Part of a small language model's weights.
Size: 14 layers, width 160, 5.07M parameters.
Architecture: LayerNorm before each block, learned and rotary positions, biases, capped logits.
Training: a variant of Adam for these matrices, 127M tokens.
Each number is 128 + 32 x the weight over its row's rms, rounded and kept within 0 to 255. Layers, rows and columns count from 0. Numbers have three digits each. The size before them is the row's rms in percent of the matrix's.

# layer 11 MLP down (transposed), 640x160, rms 0.122, rows 117-283, columns 120-159
092:136124129141149161157150160192204126129154107146175140100118113091177123098082151170127121175153115140121174114121086149
118:080131132162087128165084121089071115056116112131118158142117184082129071138124115137162096134092119116203162111141157125
103:118139116143145124106089120156141125139144144124129137142165116162191121170113107177106150136098161239122156126084113122
114:147125162144163135130118081172138105209095164131114157150126132121138102109117119101114144133162084195115138079132097117
087:140135157188103082140136156153143081112077063152070112161080127152098159062112152096135100059098146172097128130120100157
110:133123137068166115111078217122164154161085115031108087172105186123097163088095132119130101137087158075151107177137084177
096:134125144156168128162164115115128132170142130141092129126147160097144157112132141111117137065051144116140105132115077134
129:118151185117185105114198191115191191090119101148170121116150123156194159102150073166101156166117119114110143070140165111
103:132164120052064120165127130153151158144156131153135076155162144029141122118147121075183203158152125156116135196142105172
104:117114151134134068163055134109143176139133132100139145137140110069105095112108093115147107107161155135163123100082127146
101:090170108133163138151179117114098093103142116153096140138137174148154140149228071156164114120141087135113117109132133091
090:133159130213105146148155124126077157091112113063123121144157149105184097106135192131131163101115106115099096144174112046
112:086090074112158194124105154074186148133115114134092125158154062110092135101135099122119121212113151114164164149143137198
095:149165171112100120158115113103106151139145144076128122141141134103148127094079105178165139216132132069112170143125144115
105:163115133192110128162140098103149092119135161137080163130124165073082178112108097139120166185102125133115169157084102127
113:186081166124109176158120132157049094088190155135136085128120116174119156105070141085154140151107148079092092125180100178
100:122157107113107164113132096143104111164161119126076168157139134109151130110155119111102088171155119118141100148137174111
100:142146153128161116168098097080113139133084082181101105194091103099096123145095120123169143177156207098142150107146117117
128:148116059069151130114117137105122147123113137133137125105170086101127129153156078101135169145110141093184070114140185136
116:156095098128152102097131139148136159124040124111085108150124123074157193154163183106074148202112099162155135120160124164
097:125179170114077098107178101099146150078101108142102078146122113126162120099083146134149093132160100079121153082110105104
103:131079123134157105134058066108101126142113150153111121102100148130168086161136108151170178174173088122106125064114099156
088:192115108137136155159067162167154174106089084191170137150095062122129166112121076149173044111107086099127141126103164096
103:169085153136068167143081135120140123108182161116161106074141079122057111115136085105114090115143126209116125114086134088
100:141096097122142067083100056157125173132114137133125145132127167150116149153132178173132152130125072096143091125119110125
112:157152135123071154110074143116158130170151083140141081159165173130118202134107132093124129155141108136055129161107122120
094:141119178159108141161120123165134152211128107091111149143150131156145134112118118155114125118154186099081148103102088112
108:123113103131140155150125176167089189133126186179159087114130141080120159128137128064116155199122164096125102154160131171
093:168124084132129127089129165145126147167144083119085078211094165099103172106124160117141152130164105132125105131128134113
105:066063105096117126125139131161131080131122154090118096152086139074115097155101136125136107198130147123117131171107145124
103:168108103147111133091138165114191057093148144168105098128136120072135128086156123095155138118056103141110092168148140120
087:076165104128136070095071117088070118172160137086126167123178139185102128140089135093125125034127154134175106162152158078
090:211138091119161138142100196090135083138095109112138099154189142103110146091180126091151137106197106132124119133141166116
084:207100095101194124176158076179090120130080146132112110158077067084088077120091147164134190145133114114098136118165118126
102:128114106073111158133106139111106175115113153172079184129122125159111114144103087115101164106162123090169144124132090153
109:173114087156168097152113132116141165104112155166134103148140089114152131088158114099131102204141110159075167131144155039
103:112078095106113130111192114173162132093098146173165123176066142158163168078135161094108122135076161192164143144147141135
088:144134078109109157126093137205206122112113129167142100100123114047117082159144083092119101133184170150157133118108143167
105:192090109108117135138113151146108106084148135153125150137179122098128121120121149103100166137115161172096121138129138159
102:127133155176096113091100115132149131132139141086082158108177130147131144133110110097127126128074048119136177156143177099
112:195119128109149098156081088186090142114129128127085109139105128180076091127123139116078132208165145138104133097107118191
094:108149084102130115107107159060168100139216116137121046150131128070152155149031156102162112224126146161162120155158106143
109:151166106126120061113117119065146152129121115118176152187114214121087109095137145074124127122088117154113098102122156119
090:087125126101104123191099131118101100102147107169057115130122160123081135095039140149136168111135108135172159153079130155
101:140138111114130171160124144137126076165156127006123086125127111139148091107108111147066075160128120159119108098147122106
104:134152133109126122125108183142153132138129147147116066112122099061163130110146110142097123139156073125089144086148060129
087:135180121083122116122082150126149166132141158091089108114139127137120110105112160153065188149124078122180145148080086139
078:082184148149066108198148068130127146142166145084113157115116087132138128077143155112106107083059092137104149182116136172
098:077142153085131117130068117118092103106100162147174145079100124094096107113080127153150121169154205161138192124181131108
099:183142150117135171125144169106136102105158134122181111141173100103183096116205153186154136175120138114072130099177117132
094:082097098125100110110126144146098136120146133129141130120110220101075199066065075109108107172106141191152087123108143162
097:109137103138168161120093130075150202136120094101137073152130110112072152161128115134147059153150170130135182141112092130
101:198151140136139083118102108113139176137225101098099129139148158211129141120129096131143121052120131099131129107069157107
089:111164138152140203160157130093110152105148131147122097160150221117149122154138071105128103033093096186122109155176146138
099:116114037161176174168143137118169145099135123118091139078207221169101083159151122134080070099141103110147152133124110079
104:137096061084135116162093162159117149157101132096093150138145085068099105122115114136124183178096134164105179086160151154
111:166110092094168171093107129091172137098186150136088091075158115075169140111210083107091116132118131080113126162168150171
091:192066140114121139127127083110153104106077119122151147136154205116118134115125119142191190110095152166090107144156142114
091:141139143144155182106051138126127084178169154193152137107106098007177133144122170085099111067113106134146166105155102120
090:163095171150132157106154070064118159112164165101186105085117100163133132106148099083098165084223123152085103097124128136
097:162118151092146183097094091134159103213132143155138090124136137140150180136100115109132198133126143192091076140068094091
093:135071096159192161167128086097115106127128098179121097107141114093170116172099106170147109097149138131150191154143079166
095:141121175164157165133131131115069110156112096146088104152098136175155133171155076140184168124151136094111147130130109120
088:125099198130135162114113128121132176134150159138187075158095122138136076092147114109149129097186144140145075104148103123
097:145122080116114113094112161156073144149097104100095159108113134124147129135178125126174085111137126144153084121094156118
101:159111088149101146154119148209130102063146124058143091108164168133142167183166105119100098155087055135151112125185075134
091:174115152133186121149111136173076152158115118157152092112097110129134135111102128139083113080195114141175165085140118094
093:111164123124134123135128129102077143159164154098157136215111162143084079083154133114171155053096151112128111220145122167
101:134107116108113127136186171132125077124045141162109158179104155127123097135136109156132125081128160118150114145117171169
106:191150105205092103146139155090140129094145113169106087159076150105147140091161133167218079093120128116164138164146077112
114:097087092099175133149133180102112129164190104144149159140107096099107173131120127205133136203077112150204107141122114083
094:082053148093177158123200111150089096127154135192057156079122072153078033124134065154138130151193166135175083084097134187
089:190117111189130115111125123112115176136057126128112103117119193153132106059073151087150091053171119092128120136125113070
093:122145116108091158124142103132106117134124140138124109157114112139162142136124118159103100133153139255120105100146138118
107:108113138188208116136141146087192107139129108130118096155079100141156103123098164112071131243122197071071154113130127114
090:094120168147162109089126139144137135149155106140153154152137151129103100167118157147169126136110118124141122108133134216
123:183119194145137119127113173134193099169129157142085109153149121163123106167057171070113110161143224144110120106122044157
142:131144116129139134203162117169124094126091173152103138143119101177105065078128126143096107155149198161145142139149099133
100:097061146089064118142194121136089104161088130119139136061160130075139153130074170141154092133090066090140120118146110141
095:209178099161094132120129143148187140058118136056207125133109143099120091107155126116108145124138148195099117175160086177
099:145078125124106128105120134168156097148083132167069166138156076036102049117084103080153163104137065114128156114176133152
086:142096119140105150100093142110145132135142088154115084156121106107136116120133163109127150143105132114136123145135114107
089:076172086110109113081110137060125121112125169152116099084131133128134164088124088150114175204148127124148141148094133108
100:173123050093096141095055098110144161141105063075127117142150081076157168126135114149155143212139108115117151112137111160
097:187101205164164131154150125122184142179122107139150058120143093173076165154129119156181142212128059107064188138144076216
120:087110094145138144110153147103072157132124066113064197128135162164083103143143127142133157118099145107083145100059156123
107:118164141091104142165104189105131121161112093089161146086130146139182156083164131133080185139123118126134101138164162181
105:192163108124149128097117107178156131152170161107111066149154087114121141160151140162135116128114130153109201136174146112
098:117114112064191095089106117118119111120122102056155181079144101191156137153167151157092154175109176157104090096163119107
090:134202125103097147147134115149137168138127164104127096083098158199135143131126102111073150119168181099106142109099155073
100:127176103179175113169158111130105125130102169121097121131114170101091106148075121154120152178103174128127147127138125113
093:112134114189193201115125089136111120146133104159078145153088106132024092066061169108114170114137152076147163140163106125
094:132165121044118184084106098093121060169197147116098088090140107130140176129128168123117155026153069105126157154120096117
113:057113155076135113126084134133127142138146174098135056161082061136090131121092114077106138163075080159157124164163129165
102:107100130143207112130157157117098175087103118208134164163152163130096083148171069111110162132128146157135079093144182122
099:121057142061150124160114146052100158128141130155149122103128176143172081114073089094182143140171136136075138129119139107
096:082174141167162115123170199129196107093228144158156139118133115151077046128122113122164092147119120160112165130155160128
104:200176120108122097105067163122137145184066111088167110130098093139143142153174134136143152124107139186149114129138091136
104:132124114138109138134161138099136175105137150189120106115147056111172111175107094183082113130129164200104096089134086123
104:093095151165153142186103136132134063137173118091110052130134171116176142085103100166161101143075145125160058119125191169
100:124128115146066121159102105091113109160154073139161137139041139183096133166173100122140124107130143133115123091073073084
085:124141155057167063142155117109141130144069127103169137137108100156090139133217125109189193070090146096094082135159174166
099:076127130118097151153120130113142157101102088143112159146101161114120160166114106097162114197080079099152106128108176086
084:110175115137117119059128109169133134152150094088132162152121104216143112172141136095152108041093147118173079153167167127
094:158132124091068098138170088058157134091131084157113166071128137116143134136194118145141165100116103122113117133097157114
101:123121070103041134148133116159092074131115110162160144151151132098118164161091149133150160135122090135174164114136136157
094:126154100158174197129103164143180152106121099102178091093147096078198110190148066132108118172152102174118149165113106139
102:098156118153151126118124148078139158070121117142133129146184126131164149124145100136129070158162043137123150143105117132
088:118167148153138122111088180098119110160107108128159165114154116142124214152122153136131083038159077124131127108140202101
089:127154108074088120161093143082106106208077178112115121080092123103095091174098118142141142122113147188109138180105128099
124:141165096148093180149056131120169091144183144091105150141127129086127106091136124110071170127168080090143096109097129165
102:106104080127161127153077119078144161131153134180129119121182090126155127113123112169142124188173129141168120124065118154
104:159115162139219154118093108144127105130131160079138102142156133186174100127074091129142110168139108116151165110142172146
100:113109101136131157122161150096141116166174126110149079076120121093105105163164180167132152174114125127120113114120162191
108:159079115089151109135119113101155098129152077148121161115192143106134140128107157111111069141145102140136108157134125086
103:135161112080130105121124157112137130132148137125166138133064132088166108136170087145150191184135133165065138112140090150
110:128110124141129150138115083160218107150082168117113134127157129107141131137129077120065155190103067180118137140062169127
100:183084142113165130146190095098075125059092134123140134166108120137113104103077168081150131152133093079138081168092169178
092:149161149100184106118152166080219207142097138150157125077143132157080121077070135181149142199200154150142131126118092103
107:109098149048207165092068110117113144113087127118158156135139090159124125152147103187115154106163177139130123165155166140
088:115146123144046176076084108143182077133106139140126165119134092111122091147137156142171124109161107114190168138122068157
084:084097114095103120109131151152180059117048133137106134091119195078103121185145104153128101070142154157119148193125159094
101:167137155104118130098086083106084107123118140143134088140110146094179150128112145163131109145133132103169146108189176133
093:168106124107172151132139150111085193135159085150160102164149137113125089145116121097218184149103137137119127168114165136
096:168073107137071124140098153113149113113085117173111120099145171109110139134169107115150059174143115146179095194157106168
097:099112168077177119126130134155122161093175160114096111134104175117089106124059137142111146106086162159150140154116148207
108:129116169122188228097137099155134134148146093104154159067163113081157145087135140124148146132135125121105087160134142126
106:153139069064095137143072046101132149138183077137123135090117121132120154159107166138142091171165120117090122136170118114
096:147106224105113096181127080095143050174150125102090124105107192156136096064103099075130138018112153088100132159069110124
103:201191069101148162097141159130204117090137124192118121132113088125111142175133079109159118143112149139133162110135160105
104:130122060132139129082107176109137097109097108123190088095086134162163146101136128183131180128128105169151107153096119103
110:080169163123108102140113125104070178184150129167147100119041116119108087092134135099107200114156130160119149161114124165
097:174109166139137150143168110091131104071089160153200116126108080101101125065172103119105077071140071143148121187158170139
083:138107112156164154133114117131139041142134112119133095113097099122135076145117157096078183255123162085099133178158131089
101:133121122133114107126120106131133082133161143132136172130122148096130148043141162122183128059138098158109164133103167161
085:192109100100122096158106164135097181077127110200135070123091163140133074148129094132079172084112138158132124072128112121
087:144045153150127133166097138113121149093155150225096162095097136107089083049142114127159115092152134135085122173118142121
119:140065065130157199155142123127092163169152094141099118122092122083116108129176120138144184145110121137123113154169093180
100:054131111102133135179108105188150138131141109059118172120151158124124116154091134164130144124109138182135104185120125132
086:114102093178109122142127088154099190206189124169127141159139089160101157138128161114184153093093103130131104143191136090
093:150134092078124126150133110103179143087116111154101109130124091140129106185091135073137132196119092069128138142084126175
120:099154130159129126161091135132156107160084122032061106111156072115143108111129128187075130078077110130106115138150105102
117:122166146114115122178089116155141145092132118151142142120104124121153119115171116134171133136165128142129091151122107082
102:067165125054132042136123195100146140156109178114151097157146095155087090133126140108151126095111167168162123170112105088
102:102144136195125191149164079086130128096145154075136096116138119168113130127087179190119087100166076095076124128109112089
105:087162136054099159112145076086131134154143110120174124084174125147110126157139130166128095163131116070147122134124133137
084:153123156124132144189132130068083106103156160145077069094090107119126097132190146123099132137118170139149113129198084141
109:119074150111134131088050163139103083116161104120086124095118120164171131184105103115125134193082076138138139166040110147
099:160076157136151118141069134175099151141168127131118128135112149170164163131163134149137116074170111148187090093058147175
120:129125088100168184136135129090173161103135093075113151197150128061154171123191141165115084135116063080109082099141124137
116:162114144154152169100109131120226162093164124133126112060177082120171128114120145136116168159126085168125137137153116145
106:093163106095195109067069107079088156128067137139146129087150138159147128138116110089105091242158134111083112125151138160
110:121171117127154132157141148105107110101127104155155166159155073081170150086173125163121118155117091137198132070156167107
107:128128026100154198150124097111127107109129098088124119105132174097167141077198110205113149127098092172111119094146169117
104:160158145077118185096076140091116140163109121099166145110136074112121116117114122128134188087093188145096114139107128183
108:135098105142157163141155127190149129087142128126135152166122075054133145102150176215109142138125100160141126150205111156
106:172134114118153127133074156130119140143161154169110118137147154119101104105087133114088134000148135153122147130121121165
114:130128139174134128109108107117208160116104182121131130128178141175151118152087104123093079195156093240122132126120130124
101:143123133137102192124116057100134141165135180105158103120103068158156125141147093136167117100090174141132223145120118166
090:108094118175109094142185117155099130103091128141125126151114130139090135118102124111124129112166090145092118141145138154
099:114127176083175096117090135154138144120151153076181117094124132111100130109106124124072115122113104112146153132173042086
100:124104158111169134079090062079074137137192065133153170120127144109129093130167117137157158157174103109127119139116160156
123:143128123116159155099134178155160101183101145120173090159058123107124116186086163114141179099124164109092128104137147154
102:124180152107184132136081132191112151166153165099115093069058084111129095142127190111105191116143105173123189154114069072
106:118141123190102113120086113110120164141141171133119111138129185151098210135151090139152087080164145120124161100177136113
103:104141157176159087147143151062117095122101115092094131142137137126096153106117129137101132199109124192128157147144113126
089:125079090156095136118143120111145070111149138172114151141057095123131039165135121115122163040064151168170165162146117055
# layer 11 MLP up, 640x160, rms 0.126, rows 118-284, columns 120-159
113:138131180112134107128130133170159105116161145035050116113167149141082163127193180029088082191157189134091196134126119106
107:113096135133122114157141148145144101141141113078147125105187135160161080145128081162099105182087160134152118119100082108
107:182125100156133079128131120174063133074166150134056152085142112162124157092140157134146097157094126139157142138157150078
099:178113107122162150095156134100160144099109133098108158136132115132084138126072138119097085154153136082158084105156157133
101:155153175178150137139082127150062098133181147102105143100090100191152107081080109113098135181148083147114164151106103119
100:148097159112111098139136120066136105148116164143141084087085142150076164133113068106082129168170198141136146157121139144
113:157112143159201132189233152104106146133111071103151070167139215145132158099094089112112152161140123107101148104159156106
104:132178127117077079117116118080125104105158133116067147138104087125167141132081191117138129141168160083091140136127177159
102:121077123100062087119161038115128141099165188101136162102093121163107150131143098145157141147149167059144172107126118134
103:138155133162097139105127154130136111114157195081075098086141093152081102172087135107121156146171160118122209085102109184
092:127128090098125113109072086073094124149101177134154147163197141134069129112126157078140099146166132142200085116094149167
100:122129137124132098123138150164086095142164119123117101143136164229134162136107150124109090142087146114131150123067116131
095:091134122159232121136105127153134088153089126124095160108175135055165145116082089046141138122117150118117140086057183127
102:134155176090122070141149156163188144136050134123060109156119164122132152141083131095095083148118166121074171154114117105
103:105147126111174072088094111126096085115104107100034126140118131131177186048075140084150133156177155066102157101090109156
102:091108127093153057125155169160158093100179123058091107119124124179187137170139154062079116171133126107152135116114099130
100:082114162134125102140147145116127116132161116141161132135099181158193109081109156122129155129144128101116104172163092139
117:089107137201119156117114142157135074123135118062114172126107168127152114142093139088140082151084088114163125110087098149
109:094099128210186073124186165149088150141118085100095109125147133146151143125110171137123091152110162093127133056111161158
097:136107131114120149087165152130136121151184117156142161166132173098127143138118134142023119147134144113112118104155238102
098:155128111110142099085082178157143177165108089099105080146113147140164119110139061092105108132130163143169114128122173140
090:132130146120152074150176092035047145119176145115092196151137169154145125063143155153145126149158155135178099194139160156
096:113112099106133065168131114111102143200109145121086181159149122145130138086103108126147092144176121125137090146133080143
101:145173111123153140210140139091047133091142096101178078133150122088127111114124087118108150167186117122152139086121107109
110:169203189105069144138129114108137184133116094097068128134131103141110183134089124122087084168168132133121074103122096103
093:171152143123092129188099126106083103100153128122130141130183120124082127085090078130163103158082148121147051176106122134
101:118097134122126062117178131079164140115142086118072149110114169165145147113101142148137106167187158095116106085119181023
094:102171195103100164119114121128091160159180155117120121111168105179127132108139084162136122184170153155166099073142164205
101:165096144149170112112091123103086127133090134119066115119178130175170199129089156128150171145164161088144170084103102108
103:134203139136090108092133103111114194163154129123098149116122110148076137100111102094076144116182170139110128120141129173
097:113106136152100140136147171093079095122141103110184131106098109213149137165134092128098136129131131145109134036176146139
091:165134164168143163158118116149135120133140129091087142118211152186175136106070159145111060151122148126166117133096103123
093:075124137219082160100130166064128081148190118120142139086156152173140158159163080045116116141151117120152166118114128103
103:118218151123109124150127150107131186151140155025135142148168134158124136086137131132146092140110139109107140052152168093
110:120100163085051111093181102121098125113190174096123180116172174162163176086150122092053151147103138082096165128067122132
096:096150164107093121138121133102133091177071116117099112115140150136144095077061178133110135141129145086144140149050149125
091:145143141154132138168169063073080141112196121085098145098180109156167148117120112121096109132087075081066171111087063093
105:105110153174175103163134085137141108086127153115047119112101088168120126125103176054103094137151099084135135115155213047
105:158158141089137104133158104097123133138087158103073090163155121108168207139101143131118176127140146114105151089130136129
108:060114145148144100143141098125153120114104160141151113126123084125133171133049141142165119139145133086090120168150137151
092:126112123097146140129228072187108154107120127059168195123168192168098109152125116136119133141155135123126112129111149153
108:100121143129142108189089117159099130140173136065098127136130125137181167077073177161114169132099109141157116143088154107
095:148196159114108087101132162165121141123106161065160129170161146103084150098148129082120110150124197128078159148163156107
101:142169125148142066153110076147079077071158139121134130162141139109140150131075198157104065182155139126176116126135116144
104:119116140088128080128121082105110113170147174085068140067113107201085154114116174185105110146167147052107115163095169118
088:141117164169081087166136141098129110132128185153142126154115153085125086154075061135144169127158122131081141137076106096
091:148205156063119116098127148130101111135128134158138151139110161166141185126127158168082107139190130120185130125169136132
098:184118136168177098141144113109115140083153091143098165090160096132100194146154123123084146149167100121115127144089123104
100:054082129112149111069104133117135129145137132115084177119171087185141136084149100115095086145193149095207125098138184150
097:135140162137172169164139159129144093181112142138103121103101122162182096158064150082101147181152176130065150075117131099
096:163163149124155059138132111170116122138197121081071139137122146145114136123103147100142172143134148089144147150114133106
107:112141114156159134148137089161133096164073110141108191079165121173164161149136120084102099133079063101125090110143127036
098:088146119122164114118122066139120108155139203090095120039139064123098174116102158110133133138167138132177165083046088154
103:074117113104083131160144178137128191093104124094154114078140123125143163140084155095148184126163113120120171133079146167
102:138131163130122063151127112145141137112100152136116095127124118114119062071076119129137125166126159054145070147068125112
110:184149106088104141160137129087121098103143079131108094138116128127150135059145118154129094158128125057127074136114158127
098:099138145190156116103171118096104142140149148118132102140105131106133147146169128125093070133191122046129126142121118175
094:157094122143070103132173056138171139053118165115135160092143160210083133149105122092108101123123131072119125103161132163
091:157186136117124137195186159144096189163104143164126157127116118136144145063100145134025135137158129140117140132178106111
102:116101185195140148220169102121136187108154095124122120142089112132132137136096131147098094164155079132122188052154098078
092:096131178193177151156141124126143138121147122114090143077141118152123154093120161174149117096107125057113146145071160066
100:108160139099092104170207159157116090131115133105103117150155120128218108157140215099113093152126134127145133084133167080
095:127165149094107098174123168148109086128069165113118121151152141132128149099155109122101131128125110136115181115144148077
097:101122133222165141144147140172138097119110127099116093086096157111134115121056110070125157156103125116153153134126046123
099:126143117115188098128119095052099150106192128137089125177109145114082134122122082045101139169155112102126098105101155143
098:110123116162122161103079208028154145093099153135108122116171132159136176098139151096125090138175103129090123109153117164
098:067177140125156085145167121156108154100100088114179188052130122134119130154176112079119124114131095093139087099113127131
097:140111193176177088160130168073044109146148108118091185107118163173101157172133109117083122152135163090095095132094123118
107:121102129130163126121125112157130103172112140097156136165098122150169141166168139133104114117180098125161123095088206137
110:077137169167099096133175117127129118137174124111083095175142120165120152129134099137069065136118139116177070126165211123
096:185172157098105103116101157162125148141107130062139164102182186123112169140157140083047095157108112104095171134160175094
090:075118153147084115117139152122144091057128118094171166133131170100173118107126082156156141128119098061139123113133183077
104:075154155163062115164200118123135112131136084106126127166144098172143122134100112115114132158142172144156127064175146120
086:116128176156135160146135100096109156146118098101087152123136113166127130136149111129065141116113160080088144125116093065
097:145158136110159079207184109125105109105167147142073120127108129131158161134113175168059139145138099120065172172099084101
112:113167153097130132135145148148076162159124140059076132114208097140129164117084178133113171141096160124123160145123093173
113:099191110136153066158099082114062131111096165095145127147196107124158149133108209117106089141155123077139096143126138106
100:069108157118121140160112138132145085064158188126143067077128094146096133143087173159152114145132118136116090097140097070
100:098209118180097142115126124181135101108096177106167088137145186158135135096086084043148147123108133135152138189166134159
099:075136128113117116122191147103158101183107176144111098155162099128142178138075161128097110115168101100082142138103189079
092:115171175141141124113168138101116159143160160061174154124139141144099104098106150139119127160141134109155130021147166156
095:142157091072104121140136107116155117082140144160182181095135122166179179097120151127181104153103134148128092146103163129
104:090144141122169134204150131040122121134104129165100151091157167120144146071094130135141091143187116122151109128103179140
097:117126127094105112097085123110125109136122121107079146156121133101134107173090097121131114128113159110217095104093184056
110:155107174126124059112126148163117119133167143111075154086122113169137134142124107084060088143149174113129127111153193132
101:093143157159122089145137119104178096137114123124118080109136113149106109139155120140156110134186134096089167147071119108
102:133090151100159105157133047153071134138145086058102147161099081137144092123123135132094143156148138100162112094044123165
099:131198147132096137170193138134103113133163150147163117069113142093168173125130131098074117134141089119118151128157099101
092:054142111143152100066165118070126095136165140137093179127144173156182096121126154105097152127097114074204128073142127139
098:095113142163093130159189074129054169095146095123129159102139134075140100116075125088138136158167086083126127114176179127
100:118107222132131059145082138067114163113086116126108140105103136152106116118182097105127098177143153100196139140115121103
101:126130125101166144134214125085161146061150108137151133080157116183135101094143109100118088130186129073138093119105139149
110:103162113136152125129133093158068118147124162142080165148104105142154124105175196119051119132115117036089153157166210137
102:139163171128161077118184197091129094157115158079185114145129081118122115118089152084119109156113138138111131158135095070
100:077211152216174075109126167133119073145145119123067102147163141167136168107163174133087105151206106093144097150148123104
103:128166132095118113156127088054097096162150125081138120193141153163129125087176140136115149143149118126102087138134095144
106:120139095184143129105163121174145088134125148120137162086191151173151145088114178068067088137125128122124132116109145127
107:111113145097119114163167145118159168111161085033122115161143119100124140066130185128110070154137076126125169178150132102
108:083111136128148124129097118068099125149155127165109119131109132150104145129094122138146113150083178123221129133110134154
102:105083149153144103108137096119129168171129099055084134120161121103141169110093157060089124160120161109113165147148122145
090:116152133170079099157120195132122043131177136134091109163125157161112156105065145064110116141136152151136136107146049051
098:163131097178120143146117102116071126125176124134119125069133123161091132122079124085156083155098110104147204132175126115
089:178095130096173128204108106084135126127185107149097138103154172070131102105150151091142179177111096119100102113094076130
094:083127192196164125133108147163089051117165102089112118135102136138129169140092199156104088120126101104182164117131113112
101:146087173184190160170143148083157144208099092122094166137162149155158200109104171135129124149152141093077140123119086081
093:133138163087136094093204136157116110122131188121130114168190151114108123125121142072110119165175149122141165089149148133
100:149167147151141080123095127126160088144102067128130107148136077111148131139093204114148116167087152134144171090124130112
098:097176108096116149120121129153127091115137102097114150149133172133179102113147130144094149137090156038108184165076077136
090:107186181183063080099177092163119119103189122090110194142166096167173140136140157101112064151186117125131159085127098166
114:117186189126138077154151083147148142119150176082112121091128088125093180096115127133109097188187124126091101172136127130
102:127110179117077153125194091217110055165151129121106157081169135168137093111217100059129118130119106130138104130161101119
104:131211127134144077088143077141122145106167117080120172160169204201103089101171098095114124132111154104091115138136135148
102:103071123109114109096152185149074138107152139101154200124155108131135180133160094104090133133106183092172125058133212094
105:121133164161152104126110141081086140148085083113089163144172113094128121121091128126137132125138105098127110092081146145
103:118152174152141133131158100116138064095169090130093165144104104147114126112166123064126136137074075120113136154121146170
109:126134152215139120153143158152144122129167100125135120159137171157173090157107106112081090165166159120109184124163119127
103:091191117144119129139202203115123126178097068077156132136147196173127133137144138154083114108168166110100096099155131093
095:149115179146101149106184136130070111101134184117144134192147144136124085131130126143112124137113158119126120110100111157
104:130122135164126079165168120084064125173135136153112169131142105109123140125152087038128102129097092033140117149102151116
095:141139146114163116197139146094102159098135147084146162147133120152109175141118189131119108117139188086139065049164221099
088:156165173135116148161128101115110201103172126120119095149120081123145160091108175177129133161177121133115092084105132140
100:092090140077138090158145155145167143102132125093142163168122187132131142090124136153124131130129130104142096119152124055
088:105111141101143114185113128172165056085133132146076122042075107118108129084111124087142071112148131084093185093073099119
100:118164180145087143173138079126089177059160127096158197166128143143073150097176131087074114149152133132042114153113116125
095:149119122113087168158125097120066125107162125115142104134127196131074142162133147139075117135197099033113127093211128108
106:111160184197107108125102166060110078157147152124117145157113128124161163110125135034162110148132128124176136153163182129
101:090099160153098185152131139097105104162122149113172127090108205140130147082130147098036130174070083135097188163093137114
100:144142131166098092124118169147132152149154158099127117150127133133129163101153143179087102126121138136166171097161165134
102:080091111137114102148112135131046095098168112098127154132184102102176112072092170130122072169108116130167098119121102185
104:132182110093088103123099159098149125101107160091140177108130132214177186077104159135068093134196147163133139139160139024
104:109101139138108141183147126110159134125167114109160140160154147147181158098059111136127070138119133102157117138135163098
098:023128150101164133124100160166154118168120127094139161122135155177167114154104145121149133132092129125165139164014151107
088:064121162203133128139129176122112144153135104109130162118085107147156141140137161138082106139094095102063157121119147144
105:087186123090150148104179094107127117110106107114152114158080128109183166112177072115135099124131129110084095067086134072
091:119158141136088107099114118114137127150174103065095146126109102141134153094140154127168059143147089120061103087089151165
093:125131120179015101113170146198080118158108099080100160107095124133143171150143162112096139123185114106080142101087135129
113:118107169163122115185155114157107113095122151126115159084165140153153132115133135142121147140117150142090097110101119104
103:100111145114073093144182139122080111168161173115174095133101138124122132153158086163098137160127109102146121151103142126
092:117151112092180139097119092109157098144074136070167151139124183130093113096071120090126093152200128070110118119069156162
098:080149164122097104110128101158143149159127191100087135029143119162168132103086153110118125145184109107107118131150172130
112:052096135139132144149139106121110157127137181107076146124101110145115186136125164063109115175116139120079162149134100098
117:131097117114156052170136112089147114098163136116130083123179167163145149106135093062099155146142143110092101115165106118
104:179070112223108151129177130146063111128178145140167171145137223122139161123164100141104068164124126154087125076118123160
099:109111149104099141132087063148076099088147115109074096149160084129127146104146149054111105184136105145160165156099100179
106:130169135104117114102138113097140098110120096090142177158148141147159191112173094041081118140152128091106188138144168126
090:151118107188074125112114101159112117140117123139142193127143163163143236083069135107145064149117138050097116138097148117
104:140170167151138150242168063090120103120149096151152099094137153114128138164132108125089132157098114123164085137142170148
100:169105104163142158150144087141063101150122062087104105152135134084126121125109093138144125152129059136111109085121122157
114:086135116167107081147126146168096110115111105097114137111156127174129157132133134129130141140157180052151092104153138114
116:115127147106150129135162116090153106069138132109107126126153099108146223089107136117162105133129099102160171060111150084
105:104086104171163111175195146135119111100184118121117077063136207208186130130080165136070141154149150105125097155119118137
105:103108084095121109123118144144077115168199145131097182087101167150074163069122090090062142146140145145151138142134191130
102:100156160124088048161124123120109149134101133153096141086143092212167089142101091124153103175097150142155120123128169119
102:143159154150079115159171130143074183129177183154125139105125131165116110061115138141136131120183159108140099106161101091
106:129145165099111120093103082098131138134090147144102138129136184153148130157104129128160155148134202109168178107063187125
102:112138164094116140110169133135153077144125162073122078119139064148090152150175132111103102142137193128167198146143156066
105:125153165160125125149175138110209136127139180095110162114184110207095108133110130117091103187164106137094139129165126133
099:096102171154145047142140141083166105138146095151135121181156154176106118178143110134114117169105135134070063162077153072
096:131161139155140129127144119090106072148212101048139112091108179156106103127082184116146164141169138078181104061091151131
101:165153182125121099128167183042123123118124133158073143131143123124141109126093128115121109123136139086118150102129176100
102:090147178098119093110154162145124107112109133101137168140188111159196204091140150064104097145089151127148093074159186133
114:156160154159133117165165089164140098112140188104129115170160124101085093102093067118140141137151138089163132106139097085
100:128095100162076150118187181128107108089142125128102174098187145138121181110150121122139071167153168105135134130144151131
106:064118070125151108165154070114040128130122111059138137116091158163131189054095136141125120150142129124139116133119127079
106:088096189170128168142164128161129116088112154097125122122153111215087118141137059101097152158134146111098191070193134170
089:165135152154159102139156112145123175127085129124036114114153116137140168118064135138155088158170150103093127149055146141
108:171137171144131113135138134150152132158168135178110093092139121109090123091120135148102154137148123083143067133155154148